From a checkpoint of a small transformer trained on Wikipedia.
Size: 8 layers, width 512, 8 heads of 64 (1 for keys and values), MLP 1024 SwiGLU, vocabulary 16384, 25.7M parameters.
Each number is 128 + 32 x the weight over its row's rms, rounded and kept within 0 to 255. Layers, rows and columns count from 0. Numbers have three digits each. The size before them is the row's rms in percent of the matrix's.

# layer 2 MLP down, 512x1024, rms 0.112, rows 120-174, columns 768-1023
102:116164158138092117186078092110134162137067099155110184164107161149127188097148081126162103169104129148116159102163126081119152148129101182145081133101157112105152157137112124178110172123076152156139135165090158119155116175131162163125134114123151117170125088097099125166143174116143106119091165151081163123152104122137157119156105121148119124083078084102146139153070134091033117102136137076096106114104104074144147043124121141187154188119137162086119157107141123094195181093211201160105142148158131137095122155130133147140132108140096107149078077138146141133091148099153102089136047109126132146188090138137159112118130121132061140151106157080168090123121163114144105195159140105101098112090143106129107148184104096190128138179158186177091121138115104113075126125117157
100:110127163124166089131120105131113136054144166128123122162135154131096094095108063096068111082102094136092184105136117137105073121124123156157142163178132131191209133115129095157114157129162040131111161088201151095130121150095149177177102131147140160079170137106150108135148156148087116108133134120145081134118105106144095167145195115150106176032123181126119124179108081104128092113119117190165068148107119134127164127113095091139128112171149106150155153108085121109150167059104102161185104112069166111130156150094114146113136067089103131103088105099195164147126146098190133158161175120149112091102097130144123128146120141119115119135114142138124113135139139116079115120178109094119106081159143137082114132108137133143209136091074089076132160189108140163049084100180176
101:098170151162119112139130119114128155122089169131114073111121112091146134104236201114162080176141123164107104132174080080098136099147091158096114103146114135102122094128143139150162152032115111102149147124124186132145074151135109086133125172082163113146079092190121114158147093118085125165110101154124176152114122134092148151134117085093165154090105133146070123086190095146162183090143075168127118128119132132136086126099083153197181074137120182111143176092108091155115141150058131060129109114075091159140114162108116083148106119119136114194112124155088106089134106159130195191102118122102147141077076138160152178142140184136159117129078130112098082122136151134149119160132145130133106108094131163141140119081194120144090120168092202110183090139107155158177118127051088
102:068131168113108105093143184120182107170097150100116103156095134051087094125133141093126159187189097143095053144055097122133065175161114210182145115148124108090116154106041148108102084158080084150094136105133121095165091134093179183070109146098148146151123103132190136164100178151088119156093182144158124104081112119110138131098127125143119120141112129146102179158109073186131148148141083089113165103131068155076119170095180139201139102091100112130143143143157146234110172149108113093134108167127064128093099126158126115182146082089135063098106135114109151086133149159136068147099124128071133165137104130072133168186151140139149081120144111126138171158195148159121139165077099106148125109161125083161115145075095099096167117144125100194064134133123102105081155128135141
099:136147147095135061083099155133109062116153138138129136131130128138052118166172132178116144078156083147161066124085096108119112109093169145144072111170117140140131106211090091119134116144103169197093113145077123152168174157095095111140123176110093054160166200194097112098127158066116129128151105162119140108127168112099132169120137148072138143106131151134121121126122172121135166080066123095139111126115136140090151162118167064172137214172103130125139171157143163165130071119158113143158068141136129159105111077087102060154071173161083182114162145094162188098100091116126159062089149134125153135131080073086122174106200176129098138177154150139074089140117093161098122145081138175131095151135123090134121116120132113138140151153081091151153074113096141120160168088084143
098:089099140140154097115087109104087139131118135154166163137146130112096106140067170101079170163159158084170144129131179074074165152112101126061156098044127111115103104132185130076096137114143157105091177170128074139132149142187130128112112117111093192102146087136146107113201175146079159168105141187139152109111175077151198098133123091103085103117107145119110146095106137103078132096123200164101135106155087125149116075129163159151078127112135096149161125085097125126177137149156135160078149136095100117132176133104150197127132110199129138105090115159117103156162143095154142130102100117158082139146114149109084142179105102148100122114121131092145114099096011185150103138079119138102094076094137158105138164119090057207106128114071152090165162150106088122086175143136140
096:103125110092112109149111171151107109109188116095176132104189174135090092139133161134102095121107162113095168125136143130158135129141131173141107131133092134125152105130090119114113137139118136143166188163131112212160145162037125152177118113104137196119132116182172111090096154112092115141181087146094155124177178117096054079093099080169121164114155145113069158138141104110117069103144087130086173083135105151135126051160101159101093079152161133140138087138127076135118128128108109157091152202141152113105140057125101131193140126094118123146156174110135152091161087126174150075071166089104132149210118188108065117124081098129117087137141088141149173089095138151071112123126083146127128146105149162127152162131185191125100158133088153138104206135165125145092079132119152
104:154137134134162134137182121106116155139152119106123200146214138140131137123111137086137122116070161149150134081101127035105110146125087150139124124133120072124114141166083143168115136156149184078118086141119106155124129177101057071124131119188103176107181145152130162115122105105108118128167109134087161104155104138082124165155125076108115084135207138121151129156126144093145140065122095102133099157087118084104194148155175084148130073099127137161126114151144152092062114105150130085088121154128142059160083124209093156202157065095110122107080112135113074086123147118143120150083142158159129088060187075114112089163082146096117102094137114111160107101172093108076131102164171134094116139145143105150127154128088173098224143126138160157142119098100106145122128180161104
100:175165173090162034114138145166070131100137120099114133115168191148108115095143114145142160169186128170143125119163109090110147140114090131161131115186113131198129134175182086122081124167117182149133169146097087150157095149128135193116189137128126133117189144118129136134100144122144088088111135122120092103130138145087117137096129119144135140122126145161121118177132233104141098091139144127141164130140137134085081144130057168119137160124222103155105150088151083131093148102216089131088116131097120130071131081145058148140116143145162167217081166175146156113166145055155074179173088135144194088134174094122155106111098115149056117123102138119188146119128147080202092123173146098063082151191175097154166146120072090189114145096120159164111136165106124111143177161098130
099:130123119087130094146125082142103108176168164150115076163138093101118102164127142099093142124155174106093136144166068104142140160142075085113148146132079055133087178146078131108160098096181131173127165119173122109142140169124090097157040092101097162114123086121092121119162065100126095186124140042126182178074048130135129146151147052130075153140183127117086167163099124163129100095106101138146130103128091132121146142175139148142094128144125131136069109138100131182114163169140134149100099069091073149106133122094082143163120090122082148127132147144114135089103151087116089145157082149128117142149153136174150102168086147156139092086132084105074069085132173129141134192107096150118129131107140129103103160135131103125185147168179109122174172154128170093158166122156066
102:106105124142112155110119164169109122119147132149091128133159131134111119155119166102148109134094122171145036145149080076093081198109074102174181069100147116162171133123164086132155134152182106171088108111219111164080115142107140139093122109100171140158129111081093120097101175135133118143122180144141192120151168136153092151136125107138120130166096103121141165171085086136073117118172113146139146112115135109100181055121057152116125123116104110172149124086143147127154159157116081030157126148115115134072137190179106152152064122110148087194104173055150155102129154150185145150209123093096149112180110120097149107110113141112145119189126100136082092138119189136102144125097137147113082081095109078120141110132153117139155110135171149144114108196133096026137094089088116
096:117166176132136149139162136139140175110192100155106160183075143143146107132176121075093089129061079096119130071075097138138136137093152158094074152156136148168093124086097147200113151119135101156143126117118096136164114143161137182177130105165179139186111185116149107115098164133143113130150120137192139166114169137131144172105179125096155138095182167133125104124179111129155126129189098112101115163108150141083146089128119117162160159130170106137141094216085119139058121172078133150109130145082142149099135145128117162068104096126191156096120080141123066195161052160130123151131082178169070121181099138131150175146111091069177117100133137135124167126147137109104101091113130116119133119209116101182113068085160107128161096122164171142043140119111149134132176144157188
106:089131106047134142123072125136071176116110189138043101124132111142154130125142154133145168145176151111106127134130101099111118191126084140130106132144093114136134068134153128124112119192159136119106159124165165161184125068093111080148099087161089112196096077138156150112171115147132088126164168130143184164125145178069119120091105138059082123160165125082075174169134118115116182125080156150137189164100167125156165150095086175142144106102132190176167132090079119132202100053145109112122101081144146183099151074145136113130116082146158164179103110177193142126141148165175135153135120090202095103124133111074168158156137165118110128123128088140167083104156116122139130084147112124095133103087141111162142138118134173117149126130105066127152128128129160110163117151160088
095:126152047103091154107086057180090118156177079152137118079148086143161140110126125164124176159157159037094085141142188125116115136155182111111092157090158190122122181126148130145153090077158122142073111086094123135056170110117169068086131122180067105128143144087117110142120170096114112100140105135109136115123122145098075095180128122127147099121172090168140183098070123100157105179102128182184101214110112145149169114074125145099112182112104132065152130139143108077117085107135101086084080078051164099115111141107121161112107124126109194152129098103174098153114155148193101151093122088096126130162138115140178121140132160103110139189202141100167059114151094207118156188116142124123176126108163131102118149107160142154177089153111119148088127168144076112132148160125148
097:079140168145146174150135131094096141119124150109103136139127122130154105103170123109100154146191109113097129114093177125018161122144149094155147125158103201133121095120133152110127102164123120078123126143109137126097106125163173174150168137158149112153100159173126124079066112143115123135164112168134153122040078138095156122097182113190107098145114124107120150113170121140091048097144088111113086110118156178193132129124154128141121162114138101150073190111130100151159156127174175142112141153169157095144149049112135126165218177082012147127083057124150093155160132151098177130162155142113060138125097079144142161182137098127061185068182150137088145147139098144135107159180179126099118128136118191152110113120165093092145120125076147071144108111152127118112141129099106
097:074113170102114150086118153145110117130160144102072099105117157090086147147117151128125152108101157116159161141157140121079091206082120119058161142104105155138180125141133113108135082064172161110083179110130097126069120135099124092145144142144113103119111103186170070121153096094123141109081142141051132135135180181170180077151176149128174055060150106155114123124116083089156124122111188129170134126089157124142116159150120192139086109176140124150084119129144088086222118122128127137186126118137134181184069093123146150117149133160171148036036112124127035149168156159172166161102144105103065082118160087103142066181143132142147127154094140123094150134135098134113122188160106084124148140180143082046141123129079111142111144173219130121127114112108074140146096153142144
102:125154125098135079106148137136178106142123157140187086160111122129127100151123131159096065110118105093186133146112123151153133105093101143143174127160146108130127098124090106086137145103113114087138126066123098107085158158092115142102111138132089124113109074184189001125156169138132090127133186106163131129111106175163093078102153122142099124109096139133142145115195146188125129098214108129147143148120121097106099113151128114126052126088113138109116144129176092114117135152168167088152133185114099127114109139126147169108143171181130111085164171094109139104156103073142093141118112168100141057165143147109112125180110147183158122089099132186099159138098146111156146100079133181070100151112118155080141201146135181139147098080155136173112134133202157081085157122155101
102:153204114158121090157141090094130123110103100091138102139113158210108123146073134122146114141120174190120132147107140118140116186078127107179185090129114111077180191120146114069105129208168112091130150133108128119131146127136124124125131173118083084073125059148141145082138158124118063123085125122128115109108109121102142118144120088137115156097145180091155092130057121056134090185040137135108131131124091121119113149114177166165085145084103182136134063134123169084118107148076132140113142134140174123165092075117137142144127124173095124131109220110104157141098128124100128161090133143140202132100142115103157111153120142167105059101125150085145115068100135130119127081099101122142116140143115078164145122099182147165140131093114123124144089124132144105178145136110168
100:181123129112108120097154116094114159149116148094106189115145134112161056156152123128057155131151144123116208068096157110132141117145161154147122123128097142130132115066101070115144076074076148178122088077119165145117191068153112113140106161139130114100128127113130159154087111112140103158106185158083129124079178077083017101133161055116177099102131201125131192117133110142080211108167102177112149177145104137160051141135070145138089157101111098131080076128095160090153067093057104105145093128144083105101145146098168106144067144075137069126188126161093146109100058093160166095177104147140137090148077154123111109144167172064159210090099093147110153123109094143143153018120105116138104104104091167119157140156097164095143101104126082113142158142146124112123134115176103
100:108117144093083130177121138039098153170140147170131149179114093078131102148141088097167131149113133091203140091195120143112188114174095152041136141132062093080133124113121138110137185118137136110109129122145140146182093147110140120109135068067129137078083116171092090146135151097122088158064098094096068118111115142136107112180160063097067150079137102122147120152062123091125085107113182133089161149121094119120104210074172144172162139109121078127056137113133099112186134115157179135166122149190126168129159156118121122113124149133139120097158065075151134175145108174082129073137124102096061113169139227128160186115105101164105125151118166132131223123176131142109108122162104145121169132136091153078159094140066083142097146149084127120177083142127132154182177170107130
106:155135106114113177152136064053135119152118075092144173055120104150075198131136132168165147153199150146080173137135097127176149107165161110140135102113145180138114151083067106080076116130123139159100143183095127109135143102151111160100116118163126113117145142122098107083147116115093136135130099113156092112138131147132112171146101168106156119100118100149077104143160081153163121130129063139094141135148090126111078152180128095142098147046189099072110118109113142175074080113106125151131138199135165123156185217170097106137171104096103149130134105169099096106108112132155147092104145136096113098113209141100193153159136155159158179099121147144103171121152126168113138117089109138125120121137155142115116096169106169057126079079195125109165152149160109169069126128177092
101:184093134137071125080149096120115127115114114128101106102149131160158108069126200130116163128144114116160165165133092118185145141159096106145094078163132143108140121135144081073105147118145103123104116140145114168120078102125170105133098082152135111121109095153141180094140198198123105130136097107116141152149143153065101145176030172111125098108162072129128112132126161135097167129104161110142198126125150128067073092141110069150151175118119167118085101060087105157141091133144149115129147112137105151104142111088155138118118094156147067147116129120097194162157157146148110131148084113191153108139116127116133091097120183125095144130124092152202148083134128146137115094126109079167134176161133125136133132107102152065130089098123047081093166099093142128080135070145133
102:145106168133087063122123095127150080133148133138161171127112102211192145169177122106210137095081114144160095160047106098180099081196158140125152146105114091115141086138150138148143150110166136086155172126148146176221074114137148075141144116156132120165083094091074167188080148112086128131098163116086129164199147136132126117138112121170100123127114122138095117071151121169105152150113151112108107158167135117127088111082134179134117100102144193173162133157147169163164145125108146136123098146157170165175173139114154102116105169120127118209089112162117176165197126099099113178090115055138079156118096145096129169105131118142161083145118103170110133117083166215150171164129082120111107120106143115113151127220117123115132168075126189119090086114156085077168108128128091
099:156103121098135113131076111115153125148116093115087090134181137155139080088076118183052088186120118137110127101178115163194100099169146088183157104177091075160152066092130108045143079103078145135104166090141079092156132112100127139131178168165197110110113189137128120119092103131102142128110154074126091131075094103181205107149091085092091119106132146100172098091117096091086134117143122084118137151112155122150121107164096122159108157116081129096065146093154150139147191171144130119130086149141118138133155099124140145096102167111119159118145140109092187088076106065145046177121085145090110129066132101140168169120139202070127126088161147067185109137097092130158135125156091106147076201088153162194076142098112105129128110109132134189122159159154156105058195126068163
097:182121092166117132153108174159080165121150173098149078153120125077124077163120126099098101161125121106103077122154109152114141122138145141145167147127098170138109163145128075074178097141168149156159130130169106159071118106097085086090160146133111090100099160198156137162086111116122102126112172187104140140133135093115119104176127078116118117094047097148132092112117164092149134137088163095136161194100094145137080174125194092186183114133077162122134126078110106055178110103108152098145138142116112109137139116080143176142181099168154147170106064162122131155136142090128147098127110130144139205151130152084155141147152164112158149171119136143128155132162140111111087054143112189136089159084137090170099176094103055169088141064116065084094082140057137159126071218110119
099:177105172096133127140104138154099060102118120085181174153200099209098120171140083155167141157140139171148106114086148135109148121133129152137197119170115123148098134122103121086067110149143141153079101099114123050191120139180088088136182129059120154165069132140159132178153163158161147118082144199151210123117135129177091089157116094132135179093068142116117189114112089124128110115104105099111150142092117154111084178140162115103144133154119102119163121105103181124092122106136077140120147081121147090108109115104137121100197113115110147157166145116103094137164117117084087084091101137152103154113079123094093169126123129166107072133119141090110102149111104103108116097145083104175096131154115104140118112114149073136152160152133168166139101109104052081111115161140192
101:101158153149133074171167185111095160155118134198097100126161169171070102101135103146104133144107139189208139126116116137118097114104073128171133184100153128110142136120108110124157112124089138105154114082178093098165047092157144138052132097090106093137172110123160117124144077160142105128140211090143176080067140194146137158127170098181159179162120134139166109140157184116153095162216107100117149191099123106081123138144118168140128138083163132121122089131171118131109096170133111090129105165159113129136082164144118132113105117152160197139139093165110139187153176128052093145140077156119116164115166154159032144127115154121158118113154111159148092112104096086143188128149117120182109074159131053127117152097113160185166119076091110146129151085185120122111140138170117
101:142130140089132143112212105091128153131066213120116123163076136113164130115092133155123142072125157111091093092109107129172147129144128158086163041154094098155118142162118139130089113119082116090132122081117130135135187110168102098144165171094140142165120121148067121088112137170070110097123121131173100155136154146119094104116173107174148126084100128138136118128083083123136147119117171134164118173105207127077179126115158164124098128124113130074166114169161207121082123140174155176083092163097133104099131081129169119109129055147111103162143084113124157162169139127093162145114142128121059106145085208142100113137100147103083164164103173115133148107185145097138113104172090157142148124136099101073168111067136116112133102148118124115140109148146098140148130115158130
096:147121129107120092136114116176148168178130078153180181138160159149063138112119147179105142093171086171123116119170166114133127124156085099169093097141113094148135071096177159162107108118106148131152150213132049161226141088120132129063086156117165202097104171149107142103123139103152154153118142125125143092000153106170143192127099128141095128146152180164154102153123134129104101118133111163145158136131098146156096149140119155162095126053129117168182149094090125066179164124177107086149097121163127083128162196155152144155122171122085175078162195165127136159126086144157143127076061186144157079186134081156144121161081122159116124077126114066117179122154069098031126187035122088082094073120142151113134160157143144149157097150102092129157153113142133075189102061099130
099:201096098120101140128103112131124155160093108122077126138135088081127167150116120112100144171186098144152131137189148105180066160079095151159110152175104101136157098099098173157153165107032131119099169108146118171130131161110150130121120158117153146112124116113078128169132146099093146125127152164104126183143143147158126099123206134113120176124139111087105129082104116164123097174135106142178136140056120133147096163172119111128104083121180100095129111094146161126108134151107174141133123136127136140113120113101194112129119146097109171160147143107159081141173151142100111112103084118093130120096100137125102124162133126161105117098173189094118149140115088195045117142169094098194152060129097139127161109128125120111148125158133170137100132125145125062127173162152198
098:161120101126113060093068080140046162184063130146112168118134151113163091154170125123133101128174115166041164150199093094171127098097169109146087132118125115138111101140147144127114131122051141113169145076123146111097103155141111128156163186148110143171112121130163134064089088112142103165112155063059105151057115123100123157157180181141168158103151094091142157110098066069132160156109111102189150062120129096087148144110108124119113143082126116127133185134123194163142141183105149088107136146157132133140111159132141132114140117168096128155126124142086181162078129114096108131086207113175146135164109118133131136136154131133130147108142098118174094067154107178133143105121147185150112137143152143121146079051231110119068163175150147092116159170135125137108113105085084
095:160121119106109150202116099133136128109132073081146191092104135099103079088160085115175118068162060133131135145111162161089156098086107146135156119204184152186179115138157117171137084144124118166172133088146101206190113182142159168182121165144076131139139176122150148124149148134180099131089123131151148137048146129172146151154114132162125136192199136116165101186131221129197104135083191083140036191092163120086117132137138126069127112113163131170137191080148124153129167143099146152126133158168138122167086089091117185100133122184145129182144077093142073122138097133124128135136122129152129072130152183176123163162086134120105088109130057083119144207143171147108126110117119143128093165117122141080141144100134141155173127137140147072127132111168138212128103156112183
097:065143158120093148163163095067087130125148118130147170164118140064115088128117087150163098098136167170129114137146136143078109189129126122147192157184106114129174154116196124104150135116112131127082170113078182071124076102074134094095124132135102067141085152063133095177101100104093156095147109138144130142170146111131140115150170092142160077074059101158156164159090120182105148183177060125084159090073114171127131165131123157129127104150082180171177100104109208123089161107077156084102174145105144141121103099066104189138110160173109122130182095101106099131129106187111107165145131180112118126100162171117099088125119159148128114173122121147183191132122113155150117082147153142144144183100163129165103180134121135170086114128098159084170159126073154135092124135176089
099:085148086153102094159147071119119134159137158163120108112111140128092121137140105112101096126075177159137152133102071116154086121155114092095094160123163065173175141133106113206183167132128110103064102163120125087100141157081148121112159147160186126093104112153149190087095072120107184103134109109171168136055104120178137129187128127186111119138117115105145146091114101135134107116135144096147166098083118116165136121121136134129140083175122113116154121166109074155142131156125135110140134131148087094124153174127202101130108139085211145146119152079114179089180136131117157106142099155123177103169059118127196086052130099107110135118105122157088146120102164141123118141106101106135167137172116161119141151127181153113092108127134182096128093092121161140110091086123097
103:145091132116150125132154084168103092112147125156111177135150120122096086106170131183113102116101093132176133108223154120105156221161150145142109100081128165138104127139190144120142152118124156159095146170157088126109142098145139094163106090095149140135160180138108099139115070129102149201113215168097143098142091112143145104140147137192056131083153097122118131138095095169150125182206195091126110093168179125075129141121068157096106164109178084074127140170106145133114166194087094129156148082134102155149088088146117094149105162103095144110195113094097111087160143176157148110147111149117128117130102094144167133148114093117165180110125127183169141165118129082114084161155147118139140245162117096109145104067121150109113148158118132169159144135134123131138121147131186
109:098147144151126144180085153089118130153115141106113155136133138151087094133071118128135128135116144125104117122145195121071114165093133142131083093108124122108125149097147094066112100124090094130121116153140137141186080132081091155131123101089115155099161082098148107167098100163117134118135140230141118111111087114144129118084179126114130113155138099119114172097134076149166171092139120120149139142109175111141121112092056150146103108084149159136186142145122084094150134175084183144072107160214129106098104167132129114147141197071122099154092110207133080125171124100163099121104139137116150134156152140169167110146161134119107198127094150207098125112134076138086124121114109131169078170152071185074130165080126120117130127094125128100062078138112072120114123118084111
100:102150099142113110139164113078136133135111124125148138147142088147162149142157119159195144124151196136216074167107151156105156114149178086133097092146166103137155148149145146149126143080112111150078133169134103156179124117053119163067120072124112152137088103174087148106143132118133082125149094155162137074135205066114151095105128175070137175164151172136093152097098084116064168162060098169087109046098108137161121118118147142108122122149125152146146112123124077107095141173170090142135130092086101122120100162142197149172084141039106142107100140159191174090131119124138135091162115131112143162220107075119151118086137129144064164094152121195053132145126124171153136124115150087130131143140099130130130155120142145117135139149196158118143114143157119146147108141116109
097:071206112086070192109152111149137140077125110117161079137110087155116134152139112140095125134096145149116128105083121110103108161132150168137151145141104123117151159184150148185161132120199056132104156153213183092112104150091163154143157152104143094131117092131145138117126139130165156118157153163134127131159172128075166142123121064128132116138086076160136179180134128131168123185176104148081133113090099188160145165133065203120101141141117134073122151083135117151077130112157131154122141141096167142092109146161154156147098159124127152134120149110171101127143154194150146076127102063132136159173156090145145127086094163129124134182141117112143135135079130157136096182159123105094133103105097172119136113132128126083188166103163153135126105151129100099163158170136116
096:118139110094092178126101128090138143079076108147076166164175157175122101128095117187114148114131147118165163083158100172099182169153136122137141159120172153144109183138115146177089126141047130179194134162085154146119148150162170145130168141118147130056133176170133131174150151119149134109062116120108153170124075146115111178118166117150061136080069129118088121137100163144141126093095071101108176083129109104139108135074125121138162164181117040103057126148106120133137123136101158153208141157170092160187095183129131134143143085089141125080120097180099147112160164122097100102106091106118114078144105177145159108106110183113157177053103164160180152113093134114094106156094149098142165155134114143192139103148132127118118133092152168138130163099076079122129076171108089
099:128152174173145108139119124158090174153090107150102139124099129139115177084131123128117121153204118127130165149154140108125140158127124103137135144074132080107097124144124105089114155134115062110058136111153098139133152070149158124105200149123159078146186107097136114168148094118128119117137085163074125204243131085144156146095131158127118146097118102181150087169156096134117062200101138087182148089133099184135153097068169130130136131123077112148142109142126135113179128094121136123130139090109115116144144126114095120167162125134118092134105138117132067103098169102138152119108117121155110192101067083119119100095127095116132100137128117113177108194119142113099141197069112225130078070141164151128101146118087156151104185144104144127115164115151132053097098156164128
101:142110147166116122079129167129101168107136147103117139141191153063141130148134148111148148042131200103081113081166073122201081145114147154122083090165102128148078101159148131147185139183171112177115116204092134108170133117136085136148116091148124183141146146127091098134113175137188082113120148157175108145103102112119114139098144121104139095090124155132087112146132169123149072150165161178159144228086082095136113115106099104120180039115158138108115127112114108115164119177146144176103118078141109145123127152117143099148141117135119074189178125143137103144151104187123098126117113122154187099101138099141090140102130063101122068099148151061092117109116099142141140122134134133138209127091115139090097068147132168147139151078086109090095111145124062128133060161124039
095:076124195188143167143093148134153118109096146054140138138117136151152145156134117102086092127112094140148097129081079120109077127067123092155159110068141203127124135092125111108188097136136079098125189088123132147202151099150112173113157165062142147075106160108115095140086139095121128118138187130093168070098128088169133142106207175110135127137096100136127132114090104174084104110095176127110135123089109114107073147110125063152137086075200065158135139160151141065182161098099134130185110166097085135103143133106161110151131201200137136093114065159094062189098139114138160094102132116083130130156151134168091149115096143137115138120197143127128114174156100167147133140087127135119112175129092077072173202108190148133130082125172115130081120106111066080083116126139142
102:113162194134134105162154160156127145158078091154176051072109090159091110186162122125080102108066089122126140151148125119124094145149115162083065153086191168126119127078146131092087159125086090179096186093152119079165153147143118062076066112121123191148084151092151077072177115182112136135122138097161132154125115155127148070104125204110118112093082130143098173152127098129163137065134154115067145177068152176095142127145169166170189101135110091145127136140091114119115086099129092165114183177146072137136108128125137064225110150122148178140189159153186092130079180101102172121121108091061128159092112122109098094078067091187070090192128109087131091163130146086102160144124105107069110109112110067128137119146129091106104088170110167124075124143139122083073092122147169
099:148083172098150180093116168133100163142134152142112108139140141122142126124154102156147155146169139084145171175135187107120140119099111176142115098124100081071102100111065174150140142075169177154120163152118152089158092121100113138096131099142182116147144190125186150113103116082149130094132212102147098060121158155102138120115121120097149130098159086122150084124119121057130167107120129088165109140135133116082100148190154115154153138151139088117142113099135083154125158151159148138157142110156123130124090137160166180111126118151155139118159135111086101161118102156100158126126149128170124073110158099125092151087139179137141120089102151169109221069135086132160112097052105171154160128074121145110123167101100093121071172103160126159122119134132130137091103130142144
100:073112065138149121092104137146129146066146121094135101083115136107079156102129137108144170127111118083061136131036126154071125145128154128130103140105068126110137065162062130108176125148150168131185132139137096075134092110066116099128141167130095096146088131147162128123123127144113071168090097127108142104083110061198115092118124161067130169101116079176117067152166126108136150095128145141151152170127154092153145137124078194130098193168091124140096091125099064076101121044149121131114210041173125132111087121154110086129083144147119176097186108124122105115169154166096164143196171094155134108096109098109100076156119099110095178183125142103095138155175124131135176099099191186102119122160139154117169119113140086137177120157090155143148093113101165188144087119178136
101:110140106086058141124146141112177180165173124103161081151098126125124147186159107081109122134158118154113117121166129124044165114102148117138112124126172181122130121142130110196063167132087124151150165143146201113127088085084136103108135148116102152069164157162119103091153162144171069127107116112083147120128126121137113146137156128098114089129179111106079132114104120118173086098127156086124071186113123156117105162154110054127166145083124132126086078159158183099123135133137059121120118118132147113113104195173169146115147126114105131162158146137140132108178153105130154096152140149097146149067139147109100138133068113142138143124161152157192126028114155150070177072091088151113106142148162172108101144153113218074165149094115157121132094174130083086114120152127099
098:129069161108120142102098112089056087074107127107108082128120087117103113095170135144092102203082138207129163143155115133134067146112135156119147147152137097125149100122085116123076110154119165145099117140092100148140129166141135101109072133133133156093126159122189140160109098118110115146116059110115174160112146154100103142143084154152105112161078059190131194135161126123171088068155094162112132103115128078149174126047082125145140123119156081094142129144051165071163077100125073176113151132132086103083101206148167132102085136142128156177148140160148066168129116042070198103123156101165098182146102179096144102162138112176070104167129195185118061153180115094143122082129165168158180173101109115159111112136091090143124093116180127153135070131132095098152076121066167
101:193095055154176115153133137144083116106087138072125099125103169156140134147119129123164116111116121100139132132130134053164122162095110111106178141164123133060128080200142113103127173121146148083069081120121133148112107117181105154117163085146078088112132112162099139131157112152110146123161099179103142148142117085143117132095161168183096138124096100104106118143190192073111161036089132144122122101122156133105131095211102165066073166095155087136089110066126091154154155113079160144107088168109085110107115099161137188075155157119129061111099151059120112137114148119121134136058059087073114098178132118162104102127195107168098127076145171079126120124086106123118091198113159081134142120095110103091109127210162154174111127089167142100134146105074121125169123137116150
099:122155068106131076116111155118123087131120138041085156166119113134146115136129125129176130144056125143187083111145135120108155142128131123118130107128127136157123089183159097061134153116121094160130088147111202098103067097081112151113098120112141102172136128144079184149153114108104094196178123162099102105114112127121061164077086087082136141092114071127101113163059116102127075204094112099151118124143142139184137103124109138128108125109231073147158101123134157099128164155143128156060098114107123158097131103115156166154142148167113161128219150115133096155095190112120083089169110142194103103089123107142116138092141139159137120123086144161127147092114090154132128188186122030150176161125157135115164155152113102142141142112072133112119125145135162138164141112116114
104:110133118171136106118089160111122144104141131159113122149087136159110203103151171122136141139140164133149145139089082162175154128059165177202148131146097206146193153077067114137082127153129111124099117127203131135174170122129151055127125124090103115092111122179097062142120076113138186135164135092074163115149161100146155175116163084073198135137124146153130127099103085188096142108131131147149152071102157105126170134168142103064118133107098161116135127144109176159117131123182153114119126113151134145103109154110115212145174111175141140101069151133113158134157110064128094097128131115175112099158154114151119095145163140162093143132075142077148111114135108075123064131103095145192187213155123132145138067070176135076053079148096132204114103210142158164168099159125110
100:141103165114107106111163097105114136158150112160086099111180160118146108110095146143114124082113171089137140089167162109026113137074086183149142107110125081136116112132128126157128189055147114121112110077103088093064055150108158079120152177126141149099117141135103077117183175106129172129171116110103142085162150126164129177149149066094136124126113150132145135108172111107106100159106185149120125100120186189132182164119120148129115120097115098125112075128106110126142121175038083119099108044086144134135119130157139121087102137074109133135159154076135062165131158161110147103139132146071115124170116111076150145132148092096118155126128189116138066129176097114127165089124180134113108098157129137107124156135135098135132174101151174143169147176155140130147099114159061
102:139123143149109093097173138164103134133130189120137130176147116164088138138107126099176190118088145127161125156129144102131162156141072130187110159181141196085163082153131078104105173121143128106144140101134204130089081128204136068130119129149110104139096163195127147144136124128163127132098177145191129123105063130115126194109164130130121172071144180124150134093148164072126140100072142078169117124197175094129180166146136138032190179126145141108083139126114092133171155108122142166173168094164121226105119105127147158162152108216067089141131157126119149161141074115149115151122116152152128090168143142157169155127126086176156119072118097125126122123053155115113151087099103145083143111067137135157118148133073099147111153134123121162166123080132129132158113116131168
098:133102169183091138136157161172134102110136118200111140113121159110111161153126116160150178149154106142099135145128149134154176090162149103141170129119156138119082108085122082143104085101111113113119148096195158066097105144169063146115121164126223078156123106170150114143115110154165119152161155111123158096128153175074168133117089124097086151210105150127162099163168119184124151140109132139143140102066131046037148171166156148159188129242177130135145084166136108152161162152160109188144112093185116189118153141108111132189149162112074164107113123167183122095094105149096082113090139132187132114111058134137075133087160141154139108075101111152159130123109126080162092132137074139097106153114097189133068111161094096094163150098123092142191105156117176121161097075128152
104:161149077145122123103088125127133117098177107103141159087091141133120177057132095083099099147161138167120130154083123135082113085103139146133120154144119117144158107093113143096150110129085070115157099136172143165179116144127144125183128113094124112140146168101177157066082129145117178145163126110124138107118153120093164134112111107099121116211119141144148161122090150164138112112134160151133133118097157132119154177123132149166129116097101170122146196174144160137126083150144098115122199139115181116083122135147062098159080108125131139153080142095174137147106096129101101125119143127064155126139113107115130139131140175091150144095157146111097144142154119137135082106182162131129157174170144094069081108181100094103073082153148122191197132114117099181097151086045154
098:126095141152106089160145090169100104123108198136184149113128152057138136143093166118199168115117156140150092133148139134103107119109126137161123157123135154101097123098089097059134110082104081165150103122187111137206095116132105139103102082065079139164169086154158166131136150135154118163126161112133116107103079143170117136119097149188106132147109084129089152163149163115118136090103129094131089112130124129176084143167073096148195128114128108090116124080106140164086145114077102133098099167056132076138129186131128059102104096174165136106174122148107164168154130090123137069076112115138120096138126128130130101145129114139184129131162172153118183099077084163181110162166149091162161087091158106101093101194101122128158134103186111155142067099128079147144118119039134